python train.py --num_hidden_layers=14 --hidden_size=64 --num_attention_heads=3 --num_key_value_heads=3 --head_dim=32 --intermediate_size=256 --vocab_size=1272 --hidden_act="squared_relu" --norm="rmsnorm" --norm_place="pre" --norm_eps=1e-05 --positions="rope" --rope_theta=1020.0 --rope_fraction=0.5 --qk_norm=true --attn_scale=0.177 --bias="none" --tie_word_embeddings="early" --parallel_block=false --extras=["some layers without attention", "shifted keys", "gated attention", "normalized values", "a norm on each head", "capped logits"] --init="uniform" --init_std_qkv=0.0445 --init_std_o=0.00686 --init_std_up=0.0445 --init_std_down=0.0042 --init_out_by_depth=true --optimizer="ademamix" --learning_rate=0.00115 --beta1=0.9 --weight_decay=0.098 --lr_head=0.0189 --max_grad_norm=1.0 --warmup_steps=467 --schedule="wsd" --decay_fraction=0.305 --decay_shape="linear" --final_lr_fraction=0.0 --batch_tokens=[8192, 16384, 32768] --max_seq_len=512 --doc_mask=true --train_tokens=156300000 --max_steps=9064 --dataset="wikipedia_en"
Each number is 50 + 15 x the weight over its row's rms, rounded and kept within 0 to 99. Layers, rows and columns count from 0. The size before them is the row's rms in percent of the matrix's.

# layer 9 MLP down (transposed), 256x64, rms 0.224, rows 32-86, columns 0-63
093:67 28 55 39 69 28 42 72 36 44 26 43 40 72 50 71 40 43 46 49 32 40 58 57 64 50 23 34 61 52 64 54 31 57 38 52 69 53 55 59 35 43 18 25 54 46 61 60 56 55 49 77 43 27 57 87 41 37 63 22 56 22 57 52
106:52 30 49 51 43 51 48 77 50 34 32 37 59 72 71 63 70 43 61 85 60 28 65 46 65 61 54 61 71 55 40 44 76 41 32 52 34 68 42 88 70 48 54 49 37 70 54 42 38 63 33 28 52 40 58 73 62 40 68 38 29 38 39 60
095:40 38 51 32 39 58 71 65 38 59 39 58 55 48 78 58 50 73 31 65 36 59 49 53 51 72 28 49 48 62 46 25 21 41 34 40 62 43 53 54 24 61 60 61 53 46 53 65 58 73 29 71 83 59 50 65 85 56 70 55 56 18 54 44
088:44 53 69 66 45 42 41 54 61 48 44 71 59 56 16 52 67 48 61 64 50 33 14 56 50 46 41 63 37 20 52 46 68 78 78 50 44 51 57 25 49 50 54 57 56 69 28 62 73 64 45 60 51 37 57 31 60 82 17 59 64 53 59 70
121:42 41 51 64 56 60 39 68 42 56 32 70 61 86 30 59 36 47 66 69 25 44 61 72 65 55 33 55 64 36 50 64 60 47 25 71 77 59 26 54 58 16 63 13 57 70 43 52 50 36 46 30 58 31 47 61 45 50 59 48 41 54 67 41
105:11 45 32 40 39 88 73 55 54 71 42 61 55 34 39 59 73 35 40 56 77 45 61 72 42 40 67 32 39 42 60 22 62 41 50 53 54 59 30 70 69 57 61 73 34 24 47 36 47 57 47 64 59 41 49 38 55 69 50 64 61 66 62 39
106:36 32 64 50 37 71 64 70 42 33 49 59 43 40 47 48 56 39 48 47 85 35 63 65 53 66 63 65 32 28 36 75 29 26 35 53 73 49 67 67 42 44 27 13 46 60 56 58 47 39 50 40 36 60 56 62 38 33 60 63 60 44 26 78
121:47 53 39 58 69 43 48 69 48 35 66 67 43 57 40 52 28 44 58 86 37 41 61 46 77 48 27 35 54 41 60 46 85 73 55 28 63 27 63 44 62 49 25 30 42 38 60 52 29 71 60 37 35 32 58 70 32 61 62 36 69 57 37 66
095:52 57 44 60 34 56 66 67 38 47 27 40 43 50 49 65 33 43 84 51 32 47 49 52 36 53 12 53 35 34 16 64 38 71 54 57 67 52 26 34 38 45 42 56 34 36 23 58 46 69 40 87 42 40 64 64 51 59 25 41 54 56 70 50
085:77 45 34 59 33 37 57 45 52 40 51 83 68 54 73 29 49 55 49 48 71 62 37 63 20 57 25 67 36 62 28 46 60 39 53 69 50 58 68 44 62 45 34 48 33 51 56 32 39 54 56 42 59 58 71 70 50 45 52 77 99 55 41 50
101:63 70 45 64 34 43 44 66 63 41 47 30 47 33 29 64 35 39 48 48 59 38 61 62 74 41 49 52 46 68 45 50 76 23 70 31 80 30 76 40 28 59 32 63 71 59 52 26 47 58 46 54 48 26 69 43 62 46 35 40 60 77 66 28
095:45 35 33 70 57 37 40 49 43 34 26 72 30 48 59 32 47 54 44 56 48 53 34 33 59 58 47 52 23 35 56 62 52 58 46 36 81 71 59 47 70 42 47 61 62 54 20 49 37 28 15 36 44 80 28 39 52 63 17 45 41 74 51 53
098:59 62 61 77 73 64 45 33 65 59 31 33 59 44 42 39 52 54 21 31 57 43 61 62 46 27 67 45 54 51 38 35 47 51 36 52 71 61 77 61 30 52 47 50 67 67 35 76 35 36 63 50 57 15 51 10 57 52 36 47 57 52 69 27
104:24 64 44 68 42 71 76 44 55 37 53 39 63 66 67 50 57 38 53 38 49 43 53 52 27 43 55 67 34 57 69 53 31 06 56 56 43 35 32 45 56 65 54 72 13 34 49 60 39 64 77 70 51 62 33 51 64 57 68 55 61 33 38 30
098:63 75 39 38 43 53 37 49 48 58 36 65 55 55 53 34 45 39 51 44 68 37 23 51 33 39 51 54 27 30 31 47 52 46 29 36 37 50 49 47 72 56 45 48 44 47 67 25 66 55 51 66 62 77 79 37 63 53 49 58 90 65 84 17
095:66 67 46 59 80 52 48 43 45 40 22 53 56 33 19 30 50 49 40 17 55 50 27 44 43 44 50 56 57 45 63 77 24 44 75 45 38 60 49 31 64 31 47 58 36 67 47 34 38 73 53 84 24 46 54 45 39 33 49 52 39 36 24 54
109:33 34 23 55 40 22 32 58 28 37 50 52 36 56 71 59 43 60 28 56 40 39 58 68 45 60 45 33 28 35 42 36 62 17 31 33 57 33 48 36 45 84 65 46 37 58 35 69 56 27 54 42 30 52 35 57 33 65 71 59 51 48 47 75
092:38 20 40 64 83 53 36 63 31 64 45 55 66 37 68 48 61 46 50 63 43 28 38 55 73 69 51 60 49 55 43 74 40 68 30 92 50 38 58 55 46 41 30 43 62 72 70 54 61 62 62 46 62 61 53 52 90 36 56 30 60 39 59 52
086:40 48 14 74 50 23 46 62 41 25 44 53 40 58 59 58 57 24 43 49 63 48 50 67 78 52 49 62 63 46 49 57 33 58 29 47 28 59 41 76 68 32 59 67 53 65 71 43 66 40 28 40 25 26 26 54 60 67 35 29 45 51 35 37
118:34 43 63 84 38 42 47 72 40 77 42 66 42 46 51 47 43 68 61 43 60 46 54 51 40 34 77 65 56 75 36 79 67 25 49 49 30 27 51 65 56 47 46 44 63 57 41 60 66 62 65 75 52 52 31 70 61 68 26 85 50 42 34 39
085:39 38 38 59 42 49 63 23 58 30 65 50 34 40 41 53 52 38 62 44 51 46 15 55 49 50 43 55 42 33 32 51 23 37 31 36 36 50 59 21 55 51 61 45 80 64 29 55 31 17 48 38 43 62 43 55 44 32 43 02 35 50 43 34
104:33 55 31 62 60 17 55 68 43 32 59 42 57 36 58 55 18 53 49 39 42 58 65 37 52 71 52 43 37 33 42 66 42 37 39 36 70 76 22 56 53 35 41 46 32 52 42 41 54 62 65 73 50 26 48 70 64 62 47 70 43 12 21 48
118:36 57 55 69 43 30 54 36 36 51 39 07 53 37 47 77 44 61 59 47 42 44 61 40 42 33 48 29 41 39 48 49 42 66 93 40 36 60 51 39 46 64 26 45 39 60 21 29 23 54 34 55 41 59 79 53 33 55 22 39 36 49 58 54
090:45 60 57 59 24 30 52 56 53 47 67 63 54 65 50 57 82 39 41 67 52 59 44 80 38 72 34 41 57 58 59 09 50 62 38 40 75 47 62 43 65 19 54 29 37 57 25 53 69 52 64 33 59 50 60 69 44 51 49 27 36 73 37 32
096:43 39 49 60 27 47 62 39 37 77 62 27 57 45 43 47 43 48 39 34 50 53 37 78 52 27 42 64 68 53 55 25 41 70 50 49 56 79 50 51 58 42 60 42 14 52 22 34 56 53 53 65 70 77 34 74 55 52 44 95 54 50 40 53
085:44 58 56 64 72 69 55 62 39 49 31 40 73 73 47 26 37 50 71 53 23 49 25 82 53 65 51 58 39 43 44 39 53 65 49 52 53 26 62 50 27 69 47 58 53 23 57 44 49 62 40 46 41 72 64 62 66 20 44 50 64 75 86 56
096:58 62 61 44 54 43 42 48 32 37 55 54 50 52 40 73 69 50 63 60 32 51 64 70 32 65 42 24 34 40 58 59 47 51 46 41 46 35 30 47 25 42 62 70 56 44 62 50 48 59 12 83 73 54 71 56 34 75 54 81 27 55 26 26
109:49 61 57 60 55 26 36 43 49 52 68 48 48 65 41 35 64 34 63 74 52 37 60 46 66 60 37 37 47 45 57 76 65 32 67 60 37 19 29 88 34 79 57 34 45 46 46 37 56 52 41 29 31 74 40 50 70 48 47 13 59 32 56 61
107:59 72 04 41 37 56 51 37 38 50 46 42 53 45 40 68 59 37 59 35 44 45 36 60 54 39 41 46 43 27 57 50 50 61 41 36 64 41 39 58 78 58 50 38 56 41 40 33 22 23 51 72 48 64 20 45 64 42 68 32 98 38 41 52
107:55 58 88 75 51 39 74 61 45 56 48 40 58 53 93 32 61 40 35 48 31 44 72 37 68 36 53 44 29 42 71 56 38 53 32 58 50 69 43 49 60 54 53 39 69 37 68 60 52 57 60 48 46 34 50 79 41 29 52 71 34 24 53 26
102:56 57 55 52 70 41 32 57 59 48 57 57 58 49 48 42 52 64 33 35 35 56 52 76 44 55 57 26 92 52 31 44 40 39 56 49 75 33 53 45 41 63 57 47 25 35 39 72 53 23 43 35 71 30 61 28 62 75 56 46 52 23 37 13
107:22 31 30 49 32 40 69 57 47 38 49 70 62 30 36 63 39 22 46 47 57 19 41 36 23 71 69 52 06 43 66 38 66 45 44 46 12 52 59 62 46 69 54 62 41 41 44 64 54 47 48 36 34 45 49 55 45 71 43 49 65 43 61 47
100:50 42 50 55 59 56 74 31 50 36 56 42 46 59 66 41 64 70 39 32 56 33 61 59 59 70 40 37 51 39 29 74 42 37 43 26 41 40 36 17 54 30 32 41 37 24 55 43 85 26 50 89 60 51 68 31 68 55 41 44 53 29 47 45
098:55 44 42 73 36 40 56 67 71 19 52 41 45 52 44 42 12 49 31 71 39 24 26 49 79 47 53 53 67 52 46 60 62 67 64 48 27 32 43 84 57 35 64 61 41 69 56 77 56 41 38 50 23 47 66 52 41 45 42 48 40 27 43 41
093:36 41 27 66 34 49 60 62 35 40 63 54 52 62 36 41 38 44 76 62 39 54 44 68 56 36 37 65 49 89 57 49 45 68 76 59 22 63 44 44 25 65 52 49 41 99 37 28 52 58 55 49 57 59 41 56 55 49 42 71 35 52 54 43
100:67 49 74 59 43 39 50 68 30 43 61 68 56 44 66 51 71 52 59 50 49 36 54 28 67 35 52 38 48 59 41 44 54 29 65 57 46 51 59 41 69 57 68 16 65 46 18 49 17 44 55 58 83 46 26 58 59 80 62 38 60 72 28 28
102:51 60 47 78 26 53 66 26 49 52 28 71 45 45 62 45 57 72 52 33 34 46 58 46 65 57 42 39 84 44 56 45 55 67 67 53 43 51 43 58 51 51 50 30 67 44 58 45 53 32 59 65 47 44 46 78 66 95 16 53 37 28 78 41
093:41 41 58 47 81 65 64 59 59 35 49 46 52 33 41 37 61 59 36 67 54 32 31 47 56 79 54 36 45 65 43 65 26 62 51 33 85 47 70 64 33 69 52 44 62 57 60 46 15 51 71 44 69 68 71 65 57 72 37 39 54 22 43 66
104:59 68 66 60 44 39 40 59 52 38 64 57 42 63 56 47 43 82 62 59 57 55 74 61 50 32 58 51 50 38 36 71 43 18 61 42 42 40 22 46 33 43 42 45 27 67 58 38 61 55 60 54 40 17 55 41 39 56 33 86 83 66 62 19
094:68 59 36 60 75 43 45 61 62 52 36 31 41 28 65 67 48 59 36 50 26 30 27 63 63 44 68 51 58 30 70 29 51 80 70 38 65 64 57 51 39 43 59 31 61 48 48 49 66 23 70 70 74 44 46 68 35 43 45 67 86 52 40 58
098:60 45 60 42 52 64 25 41 55 58 35 76 40 48 68 47 53 43 46 49 21 46 54 53 68 44 56 41 58 18 57 23 44 50 45 57 28 70 22 52 48 32 44 47 46 41 55 34 63 64 31 73 00 34 59 65 29 71 45 49 47 74 54 60
100:50 35 55 32 46 89 31 24 89 76 77 21 63 68 30 46 66 55 54 43 40 60 44 56 27 39 37 35 61 36 35 56 46 59 62 52 70 52 61 35 40 66 42 44 59 55 41 38 39 23 48 61 57 41 48 38 70 66 58 46 37 34 45 62
105:45 12 75 62 44 27 49 49 38 59 58 67 47 32 46 43 60 57 74 51 36 32 47 23 58 32 40 37 23 39 62 50 57 65 59 66 59 67 45 45 34 48 56 50 22 58 60 71 37 77 73 28 68 39 65 75 34 44 41 37 67 44 60 61
078:54 42 55 30 45 34 99 52 61 55 36 51 26 42 55 41 72 57 65 57 50 59 27 37 57 42 47 37 75 57 53 44 67 46 50 59 51 78 49 62 59 47 72 54 41 54 49 52 26 54 30 37 23 39 56 44 52 46 32 37 99 53 62 37
100:40 20 51 49 42 46 59 52 34 67 43 68 53 67 73 72 59 36 49 54 61 73 34 60 36 40 38 69 36 53 59 59 39 53 17 65 35 25 39 55 43 64 37 86 45 47 22 54 39 42 20 63 30 60 40 51 60 38 20 46 40 60 40 67
102:35 51 53 56 63 38 57 67 52 55 55 73 33 43 50 53 40 46 78 59 37 46 43 47 62 66 38 47 50 48 50 70 39 63 36 40 32 36 55 47 47 31 04 46 61 56 40 47 89 37 63 68 37 64 19 43 31 31 86 59 55 40 37 74
084:39 65 15 28 75 51 58 33 72 65 39 32 63 53 53 53 48 66 54 42 50 54 73 53 34 62 66 27 44 45 66 29 19 30 54 54 69 46 44 38 55 74 66 54 53 34 26 72 69 66 51 51 41 57 55 43 51 66 57 47 92 47 44 55
094:72 32 31 45 67 72 36 62 11 48 59 51 45 57 40 38 65 44 42 38 56 19 37 56 50 53 71 32 58 68 47 14 39 38 53 70 41 61 61 77 40 50 44 69 55 61 51 52 66 39 53 43 53 43 43 75 49 36 77 66 54 82 60 57
110:28 59 66 64 24 26 74 31 73 31 54 51 46 62 39 40 50 78 69 65 28 53 59 48 37 69 16 61 53 45 61 58 26 57 54 63 81 55 43 38 39 49 68 49 67 42 58 57 50 63 37 37 30 32 77 28 39 58 58 41 48 50 59 35
102:73 37 57 64 47 60 39 53 60 42 66 53 59 57 51 50 50 37 43 47 28 67 61 43 53 54 44 25 38 56 51 40 61 72 37 63 55 38 78 63 47 69 76 47 37 03 48 25 67 20 55 54 76 51 37 41 30 35 77 27 46 42 48 65
098:74 32 53 64 46 43 55 50 43 58 38 53 31 43 55 38 40 51 30 43 56 44 00 52 65 47 36 41 51 34 49 43 66 41 34 62 46 83 71 66 44 82 40 39 41 49 44 30 31 53 69 41 54 69 38 46 78 81 46 40 51 33 55 41
094:47 19 00 88 58 01 42 62 59 38 46 50 73 69 62 43 43 71 50 33 54 62 21 60 63 49 47 39 40 33 64 58 49 48 41 43 51 42 38 52 50 49 41 66 54 37 46 45 45 50 52 54 46 43 36 28 50 41 48 58 43 29 50 43
109:75 73 70 48 45 31 42 34 71 63 77 58 34 63 31 50 50 63 53 48 40 69 64 71 19 24 51 30 43 42 46 45 54 52 52 30 53 23 77 33 35 57 33 41 50 60 35 55 56 48 17 61 29 60 50 35 60 46 44 68 58 23 56 53
082:59 73 65 68 50 28 56 58 54 43 53 47 26 26 66 29 65 53 51 39 45 28 71 41 41 15 31 45 17 42 48 66 33 67 35 71 48 49 49 42 55 39 46 76 38 29 44 68 42 49 29 61 64 24 44 41 70 27 51 45 46 44 56 74
116:37 67 48 67 50 37 69 62 85 36 26 47 43 48 82 57 52 55 44 59 56 69 70 61 66 54 48 24 56 33 72 70 46 57 44 40 67 53 58 66 38 60 31 52 28 29 86 50 44 54 36 47 68 26 56 48 60 70 58 60 49 27 25 49
# layer 9 MLP up, 256x64, rms 0.222, rows 33-86, columns 0-63
102:52 59 61 47 70 60 42 60 42 12 40 38 28 49 39 29 33 51 52 39 59 58 50 50 68 39 62 60 40 50 33 52 59 32 27 49 20 21 51 60 52 47 57 52 47 38 39 45 87 43 72 19 62 33 48 20 66 63 37 44 19 58 49 37
109:35 48 31 37 61 72 37 39 18 15 27 24 52 30 53 72 45 07 42 52 44 59 78 31 41 44 57 58 64 58 52 36 46 45 56 38 64 62 40 48 48 33 66 45 34 41 41 73 61 65 48 72 51 49 61 42 66 51 42 34 29 36 51 60
096:43 45 48 64 53 64 36 72 35 53 52 54 48 34 44 31 54 24 47 61 75 52 43 50 17 34 51 80 79 43 56 35 44 42 66 57 40 35 75 19 48 51 48 63 69 35 73 60 53 49 75 50 17 54 59 56 56 51 76 33 36 49 75 51
108:35 21 50 59 53 51 45 42 38 42 32 62 69 35 30 37 27 45 15 56 63 54 57 48 46 33 30 58 67 48 60 36 66 46 49 42 54 59 33 40 46 38 45 55 68 35 48 54 51 70 45 36 32 71 79 16 74 70 82 42 31 45 59 28
107:33 27 48 17 72 61 58 30 71 63 69 43 53 32 53 40 21 49 41 20 53 52 56 59 42 53 49 61 78 45 47 44 52 23 52 61 32 73 65 36 60 42 71 32 44 34 76 51 56 57 49 40 45 61 43 53 51 38 31 21 22 36 50 36
104:65 56 63 55 57 64 25 47 39 59 60 71 38 38 55 61 41 29 32 54 52 42 76 43 62 65 35 28 55 77 56 50 36 61 52 29 38 44 20 30 58 09 53 62 45 59 47 18 50 35 51 40 47 57 57 48 38 78 40 32 45 75 77 45
109:49 51 63 54 72 60 60 59 65 44 75 57 45 56 26 64 31 71 40 55 69 64 70 52 52 10 52 54 48 54 85 56 26 52 56 43 50 33 56 49 52 61 67 91 54 76 61 57 72 40 37 50 66 43 60 55 45 65 69 70 49 70 54 66
093:45 41 43 16 64 56 51 31 70 53 82 63 55 39 47 44 53 55 51 50 74 58 69 09 38 27 61 50 45 57 36 28 37 75 62 59 45 44 65 73 53 56 59 52 46 51 72 31 48 59 63 59 61 31 47 55 25 23 31 32 31 49 67 51
105:45 34 61 40 38 33 72 42 59 46 55 51 46 39 53 16 49 44 58 59 60 93 70 27 37 44 58 64 65 56 58 33 27 59 44 44 55 32 71 44 48 34 56 28 31 66 47 49 28 26 68 47 54 54 72 66 69 44 59 12 58 59 50 37
099:47 40 61 34 47 42 60 44 52 69 55 62 47 45 39 29 30 39 40 41 43 41 57 37 15 70 12 62 49 69 61 46 39 34 19 16 68 53 52 45 44 33 47 29 55 34 33 57 71 56 31 29 32 69 60 55 57 85 40 43 43 43 52 50
094:55 60 87 44 75 31 70 50 43 29 30 80 63 41 46 40 32 51 44 32 65 39 50 52 42 50 65 40 77 47 45 66 49 59 63 58 41 49 46 27 92 64 62 40 37 56 74 45 56 70 57 39 61 69 57 43 42 26 38 53 20 43 47 47
101:59 59 50 40 44 66 55 43 19 41 44 48 27 34 32 58 48 55 56 24 42 84 48 59 37 37 49 84 38 56 61 69 47 22 29 38 43 30 69 44 44 47 60 65 58 53 62 41 37 34 40 27 29 59 66 30 39 67 38 34 46 84 40 37
102:49 43 91 56 50 54 60 47 51 36 46 63 36 43 41 31 41 36 52 27 58 81 51 43 59 46 47 28 49 75 68 56 28 65 46 62 60 81 45 47 62 65 77 56 29 45 54 28 33 58 60 24 78 53 54 59 55 40 35 49 35 87 50 43
103:32 48 72 32 71 56 23 38 40 40 15 23 73 50 43 62 38 46 58 63 57 63 55 45 45 35 20 51 77 44 55 28 30 44 49 38 38 20 42 48 41 66 52 18 55 30 39 33 64 53 60 48 65 59 57 41 61 64 59 27 50 52 55 67
093:40 63 59 56 69 50 54 73 45 54 89 67 50 75 54 64 37 53 56 47 73 56 51 50 52 71 11 55 50 42 59 60 48 25 48 23 69 24 51 77 65 59 54 47 56 67 54 63 55 35 44 36 53 38 60 43 65 42 70 57 34 75 70 25
106:28 35 85 48 51 55 65 45 39 34 69 37 46 58 39 58 28 34 38 51 53 67 51 56 32 60 71 65 36 54 54 36 68 53 51 61 58 51 55 22 59 68 34 38 66 17 34 45 87 45 29 60 34 60 63 64 58 42 38 62 27 76 35 48
099:59 59 56 47 53 60 53 39 51 48 73 39 45 73 47 61 46 61 66 62 82 46 55 42 75 31 59 46 49 45 62 28 33 64 61 41 14 32 74 53 76 33 50 24 37 61 34 30 47 40 47 40 55 78 57 75 46 57 41 31 18 65 65 60
086:44 57 44 53 53 44 69 46 59 37 54 58 39 64 60 50 39 58 38 48 75 52 50 45 41 43 33 49 45 51 64 81 56 22 61 31 39 49 72 70 68 28 43 64 49 08 43 45 77 61 22 25 40 76 60 65 66 48 76 41 29 62 35 41
122:62 61 69 28 65 80 42 74 56 63 52 80 36 31 37 57 51 41 52 57 44 47 51 47 52 40 56 51 53 73 34 86 55 54 77 43 35 27 54 57 71 45 61 51 45 46 61 44 66 54 50 39 15 42 74 59 42 38 57 41 35 59 88 33
089:52 78 54 47 49 52 23 80 44 41 62 53 42 38 33 48 58 30 24 63 43 43 53 59 35 60 51 48 52 65 76 51 60 33 44 44 36 29 59 68 61 46 57 62 84 22 28 57 69 40 48 69 35 66 40 29 63 69 75 56 24 62 63 49
099:55 76 57 62 44 43 37 59 31 40 59 52 23 75 57 41 40 66 60 50 62 48 79 49 34 31 65 45 72 47 73 58 39 41 53 61 63 68 20 51 42 26 69 40 36 74 40 49 67 69 34 46 43 42 64 54 42 85 63 42 38 76 56 26
114:26 50 60 58 42 56 44 31 62 33 77 74 21 67 61 67 51 32 57 39 44 50 55 23 39 50 31 52 61 59 49 28 61 42 64 46 22 42 36 50 54 34 76 48 59 37 40 67 43 29 72 31 50 58 39 37 59 63 59 38 23 68 84 53
082:25 31 65 32 51 30 74 39 37 40 34 51 44 39 39 33 50 35 54 47 42 58 67 53 33 60 78 83 80 51 47 48 46 43 93 36 55 57 48 43 54 71 58 42 59 55 76 53 45 35 50 63 78 63 50 57 54 45 57 71 45 41 84 47
095:65 53 64 22 47 54 72 64 56 75 49 64 52 60 52 61 37 36 59 43 60 74 79 50 51 79 54 54 70 70 62 31 54 41 55 54 53 34 26 45 54 29 51 54 52 51 20 52 23 32 66 22 52 62 55 72 58 77 53 70 32 45 27 48
098:70 38 63 41 62 74 32 48 62 54 78 43 33 43 42 60 47 33 59 34 32 53 46 53 63 64 49 77 61 61 43 35 52 62 53 32 55 58 74 17 46 59 42 28 61 59 52 66 74 63 67 53 29 59 83 23 56 34 51 55 32 51 62 81
095:49 41 61 22 52 53 70 35 65 70 56 65 55 69 61 20 28 46 69 29 75 52 62 48 38 64 12 70 55 43 15 43 51 53 60 59 66 65 61 59 67 41 36 42 35 49 58 41 51 38 50 27 47 88 55 59 38 50 37 66 35 56 56 54
106:34 65 62 62 72 46 51 59 61 53 50 43 39 53 32 47 28 37 69 38 36 73 55 52 53 37 59 59 57 84 26 34 56 24 34 38 54 39 69 28 57 28 34 44 71 54 44 64 78 38 59 54 49 65 52 43 35 31 71 37 41 82 45 80
123:29 57 43 39 63 59 33 44 27 26 38 40 46 26 41 66 33 50 64 36 52 58 71 20 30 58 58 85 56 55 61 40 61 23 52 47 24 50 57 57 72 52 62 38 68 43 70 42 27 49 60 53 23 39 52 30 51 38 39 30 45 50 55 80
105:80 54 60 52 47 44 91 69 61 42 50 31 38 34 49 44 28 58 46 18 52 81 40 33 44 34 32 71 29 55 37 65 12 29 46 62 44 62 44 32 63 50 56 38 70 58 59 53 46 47 37 43 68 45 53 63 46 34 39 52 27 45 60 43
102:49 33 48 22 70 44 54 51 46 48 37 52 51 68 49 57 51 67 22 50 56 46 84 32 39 23 44 42 59 72 45 73 37 08 54 39 60 54 55 38 69 52 59 71 42 57 31 57 90 34 45 38 70 54 47 37 71 68 61 68 44 50 44 50
099:53 55 33 66 35 53 43 82 40 46 41 64 43 53 49 38 19 37 24 50 50 64 60 32 39 34 61 71 70 53 44 45 61 80 55 42 49 54 60 40 48 43 50 51 61 55 69 15 71 47 71 15 32 39 68 54 21 45 58 56 24 36 40 35
096:56 59 73 43 48 62 39 50 71 66 44 42 53 81 25 42 40 46 55 43 40 53 69 48 25 51 38 27 53 46 24 62 56 35 47 57 17 12 50 32 47 44 67 34 50 37 41 23 52 43 80 38 45 41 46 30 51 34 54 43 30 70 72 34
098:42 28 55 53 44 48 08 38 42 16 48 29 54 54 65 42 33 47 29 21 46 57 57 46 49 27 34 62 54 61 53 40 52 65 58 46 69 50 39 23 48 32 71 52 47 48 61 20 39 73 36 44 44 63 73 53 42 29 46 47 38 23 69 30
093:49 80 37 22 74 60 73 62 44 65 57 55 50 45 71 41 27 59 68 65 40 58 68 69 51 45 55 54 49 91 36 68 43 48 35 68 71 36 42 34 62 54 62 52 70 71 34 44 68 43 63 59 47 84 57 70 51 48 76 50 48 47 59 43
094:65 61 46 39 73 68 50 37 54 52 14 31 67 31 58 54 24 11 43 43 65 67 50 37 23 77 58 88 47 57 44 56 55 50 44 43 36 50 51 55 42 23 48 63 55 60 46 58 32 33 44 62 65 43 38 53 35 67 52 42 28 54 58 72
105:43 48 63 54 80 45 61 26 46 28 42 43 69 57 38 65 46 37 71 56 39 57 66 26 55 40 65 53 66 62 45 46 52 27 27 54 27 32 60 33 61 49 65 37 64 29 83 36 63 62 63 63 46 89 52 50 47 37 60 44 34 30 44 75
095:58 59 45 38 53 52 78 32 49 15 56 65 56 50 56 14 55 40 36 43 64 52 54 55 46 62 59 51 70 41 51 43 69 58 32 58 24 55 70 53 48 65 39 55 51 49 55 53 77 56 52 17 37 86 60 49 62 70 29 35 20 67 72 62
100:43 41 74 46 76 47 40 68 44 51 84 54 42 50 22 51 30 13 14 71 58 59 53 56 51 45 46 75 66 51 50 45 49 68 49 43 46 48 58 40 71 65 38 53 53 46 70 49 60 51 63 38 55 35 54 76 37 23 51 78 45 61 38 24
093:46 06 63 27 56 68 31 35 51 26 55 49 59 32 33 45 53 67 57 55 51 59 43 39 26 52 45 82 44 40 35 52 37 55 83 50 61 52 42 42 66 36 65 22 42 53 48 47 48 59 77 30 70 68 59 65 68 65 58 52 25 53 62 46
087:58 49 61 54 48 64 71 48 52 29 46 58 84 63 25 34 23 66 12 38 41 63 59 58 59 44 38 60 36 55 48 68 64 37 69 92 59 21 45 47 56 55 48 35 80 48 33 73 34 65 55 55 49 58 55 43 58 51 56 35 32 50 61 43
096:44 78 75 32 89 40 30 58 24 40 66 49 71 28 69 44 44 47 46 56 53 52 55 61 55 42 53 36 56 45 53 44 33 45 49 18 55 32 51 68 60 43 59 48 75 60 36 52 74 77 46 41 55 51 58 25 42 57 59 44 38 64 46 91
099:54 33 48 42 71 51 34 46 37 46 57 72 55 46 16 44 52 53 26 49 67 47 71 33 23 31 62 71 54 67 61 24 62 80 56 46 38 59 33 29 54 39 48 66 57 52 35 46 57 72 42 18 54 41 71 53 44 68 46 20 40 57 65 70
095:37 65 59 18 49 58 31 56 29 53 63 64 47 40 51 32 44 36 46 48 84 61 63 51 56 54 66 84 40 46 69 44 29 45 71 35 55 32 65 40 56 69 70 37 69 33 43 67 54 51 74 35 56 57 52 68 22 29 52 65 61 49 51 82
093:64 43 66 62 71 60 62 41 28 43 73 50 37 48 04 64 50 58 12 56 54 38 54 55 50 58 41 44 46 60 51 42 54 29 50 48 61 42 49 81 57 01 46 52 60 62 51 38 64 57 73 37 70 64 71 57 53 48 61 49 25 55 51 45
092:46 62 42 51 61 51 44 64 64 42 66 45 28 58 44 79 41 68 28 53 49 48 47 26 39 49 29 61 78 37 26 56 33 15 56 42 71 73 60 54 69 57 54 22 57 35 55 34 63 51 40 39 50 47 42 39 86 71 66 52 29 47 74 46
091:61 53 42 57 45 67 28 51 67 39 39 31 60 50 31 34 58 47 29 54 46 60 50 42 19 35 52 52 59 49 20 66 61 37 41 32 45 33 93 43 45 42 68 36 54 57 42 06 77 65 31 45 55 56 55 48 79 59 60 51 44 59 67 34
090:54 51 50 39 45 41 58 38 47 62 56 29 58 42 76 34 35 37 29 42 67 45 67 47 14 60 40 27 35 50 46 40 48 58 49 59 71 30 51 57 67 64 71 65 43 53 04 29 58 60 38 44 41 57 81 72 70 58 66 38 44 43 72 65
091:71 30 47 42 59 67 42 50 25 57 42 69 44 39 48 47 30 43 34 45 52 75 81 62 41 40 63 92 50 52 70 48 55 38 72 68 42 50 63 28 39 53 46 62 50 47 55 64 49 22 60 74 36 73 27 35 62 47 38 27 46 29 71 44
100:60 48 48 38 47 68 65 63 59 48 55 77 42 73 20 54 52 50 58 51 50 57 60 34 54 42 24 63 33 55 62 50 46 67 70 53 35 21 67 40 73 41 48 81 45 44 58 62 76 49 49 49 42 73 27 59 54 34 37 54 22 92 61 66
096:64 81 52 55 78 41 46 34 29 45 41 42 60 52 67 44 44 36 50 48 93 55 47 38 48 35 49 55 34 54 38 59 60 49 40 65 53 45 51 24 64 50 72 60 59 41 66 74 79 69 42 53 33 76 50 30 16 60 43 56 31 49 74 62
103:79 48 43 65 52 47 64 65 48 57 38 44 48 62 58 69 28 70 40 38 61 80 56 41 37 29 23 69 59 61 63 53 42 28 60 37 63 26 51 41 62 45 67 69 78 12 37 41 50 48 63 55 47 47 47 26 47 67 70 39 42 61 73 70
107:30 40 53 31 80 45 42 46 46 60 62 22 52 15 78 50 38 29 29 34 53 58 57 38 43 30 36 36 53 58 56 64 45 29 30 26 47 39 44 42 51 54 41 22 75 38 42 42 64 48 53 36 22 55 33 76 63 56 34 62 44 56 60 67
088:45 23 48 32 45 64 46 42 52 55 45 48 44 71 56 34 37 17 61 38 49 38 50 42 38 55 42 78 68 31 26 51 68 50 74 69 38 21 27 44 66 16 37 39 71 63 34 44 51 64 51 50 70 73 42 45 43 61 78 51 35 49 73 49
106:66 65 36 57 72 51 67 42 64 30 56 33 48 31 39 65 38 35 49 21 64 67 52 31 10 53 60 36 56 63 37 56 52 52 58 58 42 71 70 48 22 59 47 69 45 30 52 45 38 65 67 50 56 71 59 57 47 29 69 29 14 54 39 62